config.yaml
head_dim: 32
vocab_size: 2525
activation: "gelu"
norm_place: "pre"
rope_fraction: 1.0
tie_embeddings: "early"
extras: ["local attention windows", "paired heads", "gated attention", "a smear gate", "LayerScale", "capped logits"]
init: "normal"
beta1: 0.93
grad_clip: 1.0
decay_shape: "linear"
dataset: "wikipedia_en"
Each number is 500 + 25 x the weight over the matrix's rms, rounded and kept within 0 to 999. Layers, rows and columns count from 0. Numbers have three digits each.

# down: layer 2 MLP down (transposed), 768x192, rms 0.0993, rows 105-164, columns 0-47
# up: layer 2 MLP up, 768x192, rms 0.2, rows 106-165, columns 0-47
down105:469511503503459515492510441522540486470487501552441536520546456506538519529477511529509490480495519479537507509491476435505469525472478520518478
up106:466518491506454490490492468490510484481435484504461486468496498514536538517465481472516503519478469499475530556478502495517492487509512476486516
down106:505496468512504540515496552497476501502505488527529456515478543494492496488510445486515463501499475514502508492536461498513518462505565472543461
up107:500447554547501499460511521552485535504499451485476516508510505475492511500492478556511455437498480523492499527484525447474513519492496513501519
down107:518515514500514532471448503475517505549484541532501527541516508456536484484528485487540470508509499442523496527488508542460552503520482508504557
up108:493504492507479485491474566536524488463494518517548518532507470480436511527459536501543472499500499505517499513504498540449511486503503492487501
down108:498529486486529496458485485465474494521497477482494479502467504466469466502489506510489510465505513530502483508487486427544498485507500499487563
up109:500520508483500487518510504541529492510499512501519475515531534492512467485507529541504447528523483490469489484488456507519486504507555465475540
down109:485548501576467525479515519467478507517485488502469507502510486547511526480506537445513504491531492475528521431519503508502525476466497465469494
up110:490537497495482453508512491565514489494543534493492498489531498522488506470515496505438530473470553529507482493443518474478504480503521486518469
down110:517499497496489526481525484471485512510471523515482500488520525478477510483516499475513520480499480494514506520532489530505491512474461512474473
up111:454511510542463469485538509523514463506462501514501485498520534455500537471519525514505507504506481487536496534552512506494503464539525489502493
down111:527472488468508506518500482480466500502503511492533474447425489509526467507472495497506462471498508503475558479517499493483493521516489505545524
up112:496528510465486493480463472532479503490515526533495518494535558511513498466536515514523498503568505516511445504492508506455441501499528503498486
down112:452500472515534518486493507525482475459517503474519494510510467441468470533496522528504492506497548495461461475471521472530536506498495462515497
up113:515549494504491527517510518490516510490519507515559557504447490430484502477517474533494516540514500471489529508518568512509513459479474493518489
down113:468517488487495494465493528452455514485524521470465497496491462507520519528509551512490535506499514545517556482480534515467486493483455439487478
up114:520510476494456459470493482488479483472517528479522501506501484509544511550506506521502452517464512537479523538468502520505486517482513495517496
down114:503497486491486481525499510503472476531508508486533492505471487515524527477510504513511512546510450503500503477558513505507522512540481476486502
up115:497515492489445469504484529519541515554541512526474501553501488519525522533529525503477508494529514540520493505525450487469496545515511485462511
down115:497466520535548481511497496495503438493513469474495476511455481500525507510487489482513508480517521525479512535511527521483495517490500447517513
up116:509459467469494532511489516524524491522479448488483511500499450481535474462515504509495502497502486506470505520468520465509500500493479499496470
down116:501504513516495503526519497490475512536467532510523553516490509502500501496509503487515493495477496508471482481518463519509474480494497492463478
up117:537514536505479497502542462533465496535441471483520533475554514539560500492472502474490495506551470522527522490501519472491478479489479525541512
down117:497474484501558482504480495503553471507513501528523507497525525515484497514485501521549461492539487536500513501479495533504496462515541473497471
up118:490531539465475518513524545447491454479492471481479506478471503498521459512465510500500498514498482502545527516470469462496498470513540525498475
down118:465461516532473510490487512515494478486504462509489517489497516506481521510502520463532508534545497525534548492508535533541479516486497526495501
up119:536521505508478472483471480475515523527469478482472490481502509501523476519557513510485481469495528475481481521464525497486493526467506517494483
down119:480504519518452508463517486460494470533531480511502484519513494480443510495470479491539503498472494521501500492531510537491506487535515489460501
up120:463503533508541461515489511548493488547545485487479500507462510477532497510481519537516521518544499522511492475509467443501504476493507492510488
down120:506509471444483501499468514489496531485425530522508493532498493542484471499478473523487518464485461506481513518500498513505485496534471509491459
up121:484503489487481469478508458500519459486494468502463489489512496486488497484466516461529467506498476498497522551502522530493484510494483471449529
down121:501498512505503536517517473569493472496484519501511526529514504515501503489487493470507505515477472499481515502449463522491517473490489496517474
up122:510504474514512492559523481493487515472494535436518480514555543514533481452514462501493466470499493514549472484516481494538473491512451499477479
down122:492501496500487514521521529530503448476499491510498510485519462529503492470494489460482472485497470471503465547509528489496539529501489535529502
up123:521532460532447527523457484473494505480507511480453496510518492495523501534523512482464467487511500510507484476522519500512494546483480518508476
down123:498469494495525490501492493492506447474525522503471504518504497496548510500489535463487532518511491461467487493480533512497506501546461457513518
up124:526534474510458534533491497554521521432520484513472513498480445514538501524514502456510503493500469512540479486505475493486518464561531564515499
down124:474487469471533501500537504476525494496533520536475462503477499467501505535552508472516484482517519456523479512563494540498538502478512542491481
up125:518471482476486471507497493505458484505497476491481470495487528544516493475501483484514538521468506470504459453521475513541499516457483512485488
down125:496495528508507550476471499517484494457516501524501492537455471564492525458513486452505488488463520472488521526517516466447505509510478534518477
up126:529519462476491520518482483513473536537441497523456507520494523486531500491521500503510511480517505489487459477485495529488488477524494475472495
down126:483579495478508475497499454484483456523432481499474492514537484489481514529524520486537493494509472491473491478513528488486506482504511477507477
up127:474540525495474558509489475496494464487459462490509458528524491505488496515508471515489516487459509494524520474490507511518510513513525479462492
down127:501495510500514505464435526465494548512492521473500522481509500480475493508498499524518479446509480513467519469507495527494501488528490506488524
up128:536517521496536492532488525474518468485489518528478466519492510546507526470504500491494502512547493472521506488503501485477481497519479490550502
down128:499469483499456489534481470506497504474458489536520524516479482509511487500511462497480486482503512504489535478485514475523529480522525459468525
up129:493500463525500519495474482474510507507510499492511487511528522485455526510474501503458458496521511475516463514496447481504458518515528452521482
down129:521507471509498475521464521498478523527540463474535501502483538499531487496464492464522529511502488485523502532497480498481508458484473490497501
up130:490546517470517509576478512501527503527558482480524509498524519511496469515511460492466523491504472501508529479482494521487512475518531499538518
down130:508457516506475497494501506512496474469508529536509464493479499486522474498501524514545457455495526492541488462497507509498445511461544483474450
up131:479492463507465514518496505499514468520509468502521457495543524463528488495450466468512506521512554508499516536506543484532493540434527508478507
down131:513491498476470493511501541547469478472502482537534504499477496508523516482489490467515508490508489525487523529471477502505508484457514478516466
up132:475539508502488482498481501470488493498484467510502526498522488552513501492497510490532520519500490492498517526532531481506504544486473502458526
down132:509485495497497509516478521508502509510527484487497496482498526451474501495513503476479508471538480507499496464449515490513510480488512489480498
up133:521533476534510548508503491517488555494486516484483453493519529528501524525466453492470491484494440463544526483558501512466469521517485513521448
down133:514519506505548509506492494531533466507474487481478507499496438539559487476506538518485496494513465463494514515512464508453544500505535482520444
up134:548528463495508506550494429498508524499503505526435476514517481476484504465513457505521481508519485511548486518526509531519498561529495484509469
down134:501466519503501515487548534509505484500495542503494495481536472508558468455513471477487512488584470482561536517501534468519509523443533493460474
up135:535537511511482521474523501486462458505542470517448475538523510517511511504541549469526496485458511504473503487505537520477500506504492508554518
down135:483495490486517498484479440501534543511478446520492485451510460491489515467523485501498454514511478532531481508502518463470545445497499465488499
up136:466483472497510472538445486554477524497482500449489486526504548514495475478520515495483506527506477505511510492467511492503480517541552510509490
down136:472468508450530481520521550511472500509474495490520524500513486504512492471526561518511491539495540474495497533534500460503485540516510487488471
up137:491469500497482511508483510550563528506515460506515434494471516501495532468497532501520525466490517480539486475498500493541490470491483482495499
down137:544516509506510501468483489501476502510485488507485505479524467523512483512521501493480498479523518543528521497505491487496509465534535490496477
up138:504515510491514511465474512532476493548483505523495522481508491493552526464481471510499497538482524513544503494550512482510480547517526513486495
down138:463515450534490511518509493444499473476499486481488503469492496544511451515517526532531502503507525513467497477436495483500534528536491521498542
up139:555518514500519481515512473535520522504503473519484526466506533533481491512536465516533487508501481500492535493518489500536519564468513527463539
down139:447505478506500485498511480468493546443527495506473509496542499528529525489498516471463489490491512496543470505474548512465512475518541477496458
up140:517524464536518503455507525505520493516486515520458499523502473496486479499558494515505475531499485496498497513476540480481488513503487514530509
down140:491490494467481494523523506485492544511524494448528515516503508474506516522497488503492496501493542518514521498513482541495480460513509500519497
up141:521489449485493514492533507520526474504434498528524508500488526487514476535505512498511483484511481494506520542505534486511510487481521486446502
down141:480518488446526498497492499505516497479457508492502488533473478465473526504523514520481528474503439529505528520519530490501496501522497540521486
up142:511487492460468473513471517564505455502601507463450527477501476521490505505513539501513505504517469506525502485524482485508487477483508514506512
down142:526483481516507541513519488455499515479477498523504529511507489474468500474481495492505541484480505500514516524517512506516498445507521521502517
up143:476532486466492510525525476498526506493502446415486468515503515446501473558502515480527512517523492495570506524501535475519469477479570498550467
down143:474484545560474475508459516515519504479489501552522496483490448509538527478445472539479486526500523486469466497527554498514522520542507512506534
up144:545474500525537491476502523489517520498508483527505516475500509483494470495510500514477485478526514476496448494509504528469478537545514518489503
down144:522492491463443509501467505481463532493475525487475493544533502494469490471519511494510493479530487510499448469523487468528483490556490512513466
up145:470513519507502520498505505518524514556489538477482454518481460493471534465449497512481501540508548509497494433453508475469487441529489478522476
down145:517493485491510483506552485539498498471437462573537527499529470515512489517524471482536506478486489525500480524537552483507505580453501502488475
up146:483474472496492524483527468493466499519517492469530510497524505526468502492471533520546502476478531441501507535534521505490482502513475516459488
down146:507542509477500456508480465490474519476519519507524518470522518480504494528490523480510491475508468470501500491490501540485526471456537508478518
up147:479474460472476495506480524455495492508484506518487526494520535502526570505513492499523490466472509515550452527472459467531482537516492525504464
down147:477530488499469493553486469507517507519489491513524489523492501503474511499530485520473473472536517505515434482480459508499529508505499514508470
up148:481467515491509563483523489478474503503527499507490528562504518532485508490508500464465493524438497482448535515518475487502513543488498481525537
down148:503534482467491507488494513502540510464462505500521432529511584480521540513472498503476497502527517497479468490473521479563546465489509491519485
up149:508539455503494533534475487485462493504556494518486504532487506514524496528496528497477471502481473473503504508487497504482518505477526511488501
down149:492481496502469510473463505509513502507473514444504504507490498487483516492495497491487479478483536498484496523492494522517500480524537453538524
up150:469498518480506479506478528548526482532508464501499519544507488485483528535523526445494483520529491519476520533526474490462510504488538455548472
down150:536532510553524479565500500557469519449447449490469482516491497519525472534476546473488528556501486479471484484506491504505514485528508502491519
up151:451512525484494524416531478510493503496513522507470484477465473506539513477483461520491489521491513551480541503529472468480500487497502472527549
down151:529482465468500512468461455498517509529506528496477494495474490497472492518465490538514535542503523494523514511500502448511508476514487473534566
up152:472473486484492455529543467531499486503520464469501497537482503542475505529482534517466543518493493515450487479469532465463574527543514491484506
down152:503494480544467536466482471483484486531478535508480463465530541465524480524459515528525474507535505457546513509526505515511510503490499519509470
up153:522498467467502531517427490455472480504537468534526511537483512491501513520498457487521429534498530478474480495484496451518517497530491536502468
down153:499456500489533462504493531529514473479531520484523467496487501492498506531500531477541533511494508492479486452532505518532486465500507516473465
up154:475535503477485458525505504466494501515470489514521500548509483467491494497491467495517534499487480506455468518471461511483474532483534488527494
down154:495479488458470535516467522487462460538462467525510470497519502540519500540504486534505463527512522473507492490515510523540524504477449507522472
up155:460524468561521467511487508479527518508528488544503462467517467501521494519507517451501511545493542452502524547524471511491492551543511465525499
down155:504515555484514571507536488536486498492504545501552486522491532510519516495485538494497480507520508529535511489491469482511495470473481470510515
up156:538532504504481503512466459490480482508481489523488528469513474496517511515466509522499533501477526496535516453524517497515490493513474545542508
down156:522508482464476484494488475499529457509519504531498471476507484511527499472477554490488556495558508494482462485519543506508511512487461511517530
up157:514482499460502527511504531553489527552519542471515520491514488470508459482533487541519547501459486518518502504506516526509468521523508498519479
down157:487516509503531464513505502459502477504525443506516465487483494568525490528527512482479534521468517464513492519443514486476445454483468517513543
up158:520485511499530506524477513476494524481554492566500484494460483524503449541516497535506469511458525447498450488488512557490523523506450465516487
down158:479484489520518505473496489509498516511523504476448509510487535497479504455517519494473490496515504518493477449502486523459510514534504530478531
up159:507519505502502485471501542510441506491492493469476516502524500506486478488486464560519483506505502534479529499498489474510506520536460492472456
down159:454514523562488505531478499503508504527482460518484497491522525485487499501524498505476537523505489470486512504489500491539486598498482477513483
up160:560518502532467519533518551493515509483507482503543504504500482498568502512520538505506458489510524474488477530497529486483536486516565498506517
down160:452505496476511493494494487504517529472477502490528506480486496494503492452512507510467472504482515512542469512487498504503506499516513501514504
up161:461540470502480553542524472504495530522576523512490492534529487511448513480482528532499500565553474441546491441500517508451453473493470465503501
down161:442507503495504515457486526524453472539488539516520495467506511560561482536537512491462503514495511525517537476452484467537494502516499439478516
up162:509467516468521474494503536491503514503503514506459518484524496472501501504491502524505522476542512463513537491511509519532545545477531503489492
down162:500472527528495502537513495493503545553445519500475495477531535489512509478498500498541511509461522473486493532511464449517485501498510508524511
up163:498544478504511523516531500514498480520509470506505520471509502479472531444508511485504493553497505465516458529507518467441489485518500447562498
down163:484469477502491529503535516505465476513488519513508516466512522471494467498509512515525505515518501479460480522517518473530527500496534526506513
up164:456467482468505529506531535434481455482466549513464493504481510519473529488528501495476496474496498500538473543480514493436472507518518512489507
down164:507505507490548476506527510520557522502506482484510539535481511489465485539463551495503514490457487470509539496491484514495507520484459499524510
up165:540514470500465538523510478491513533517507510494460490482481488545511480502519529483505475502504534494528490478538518473483485539495513509516529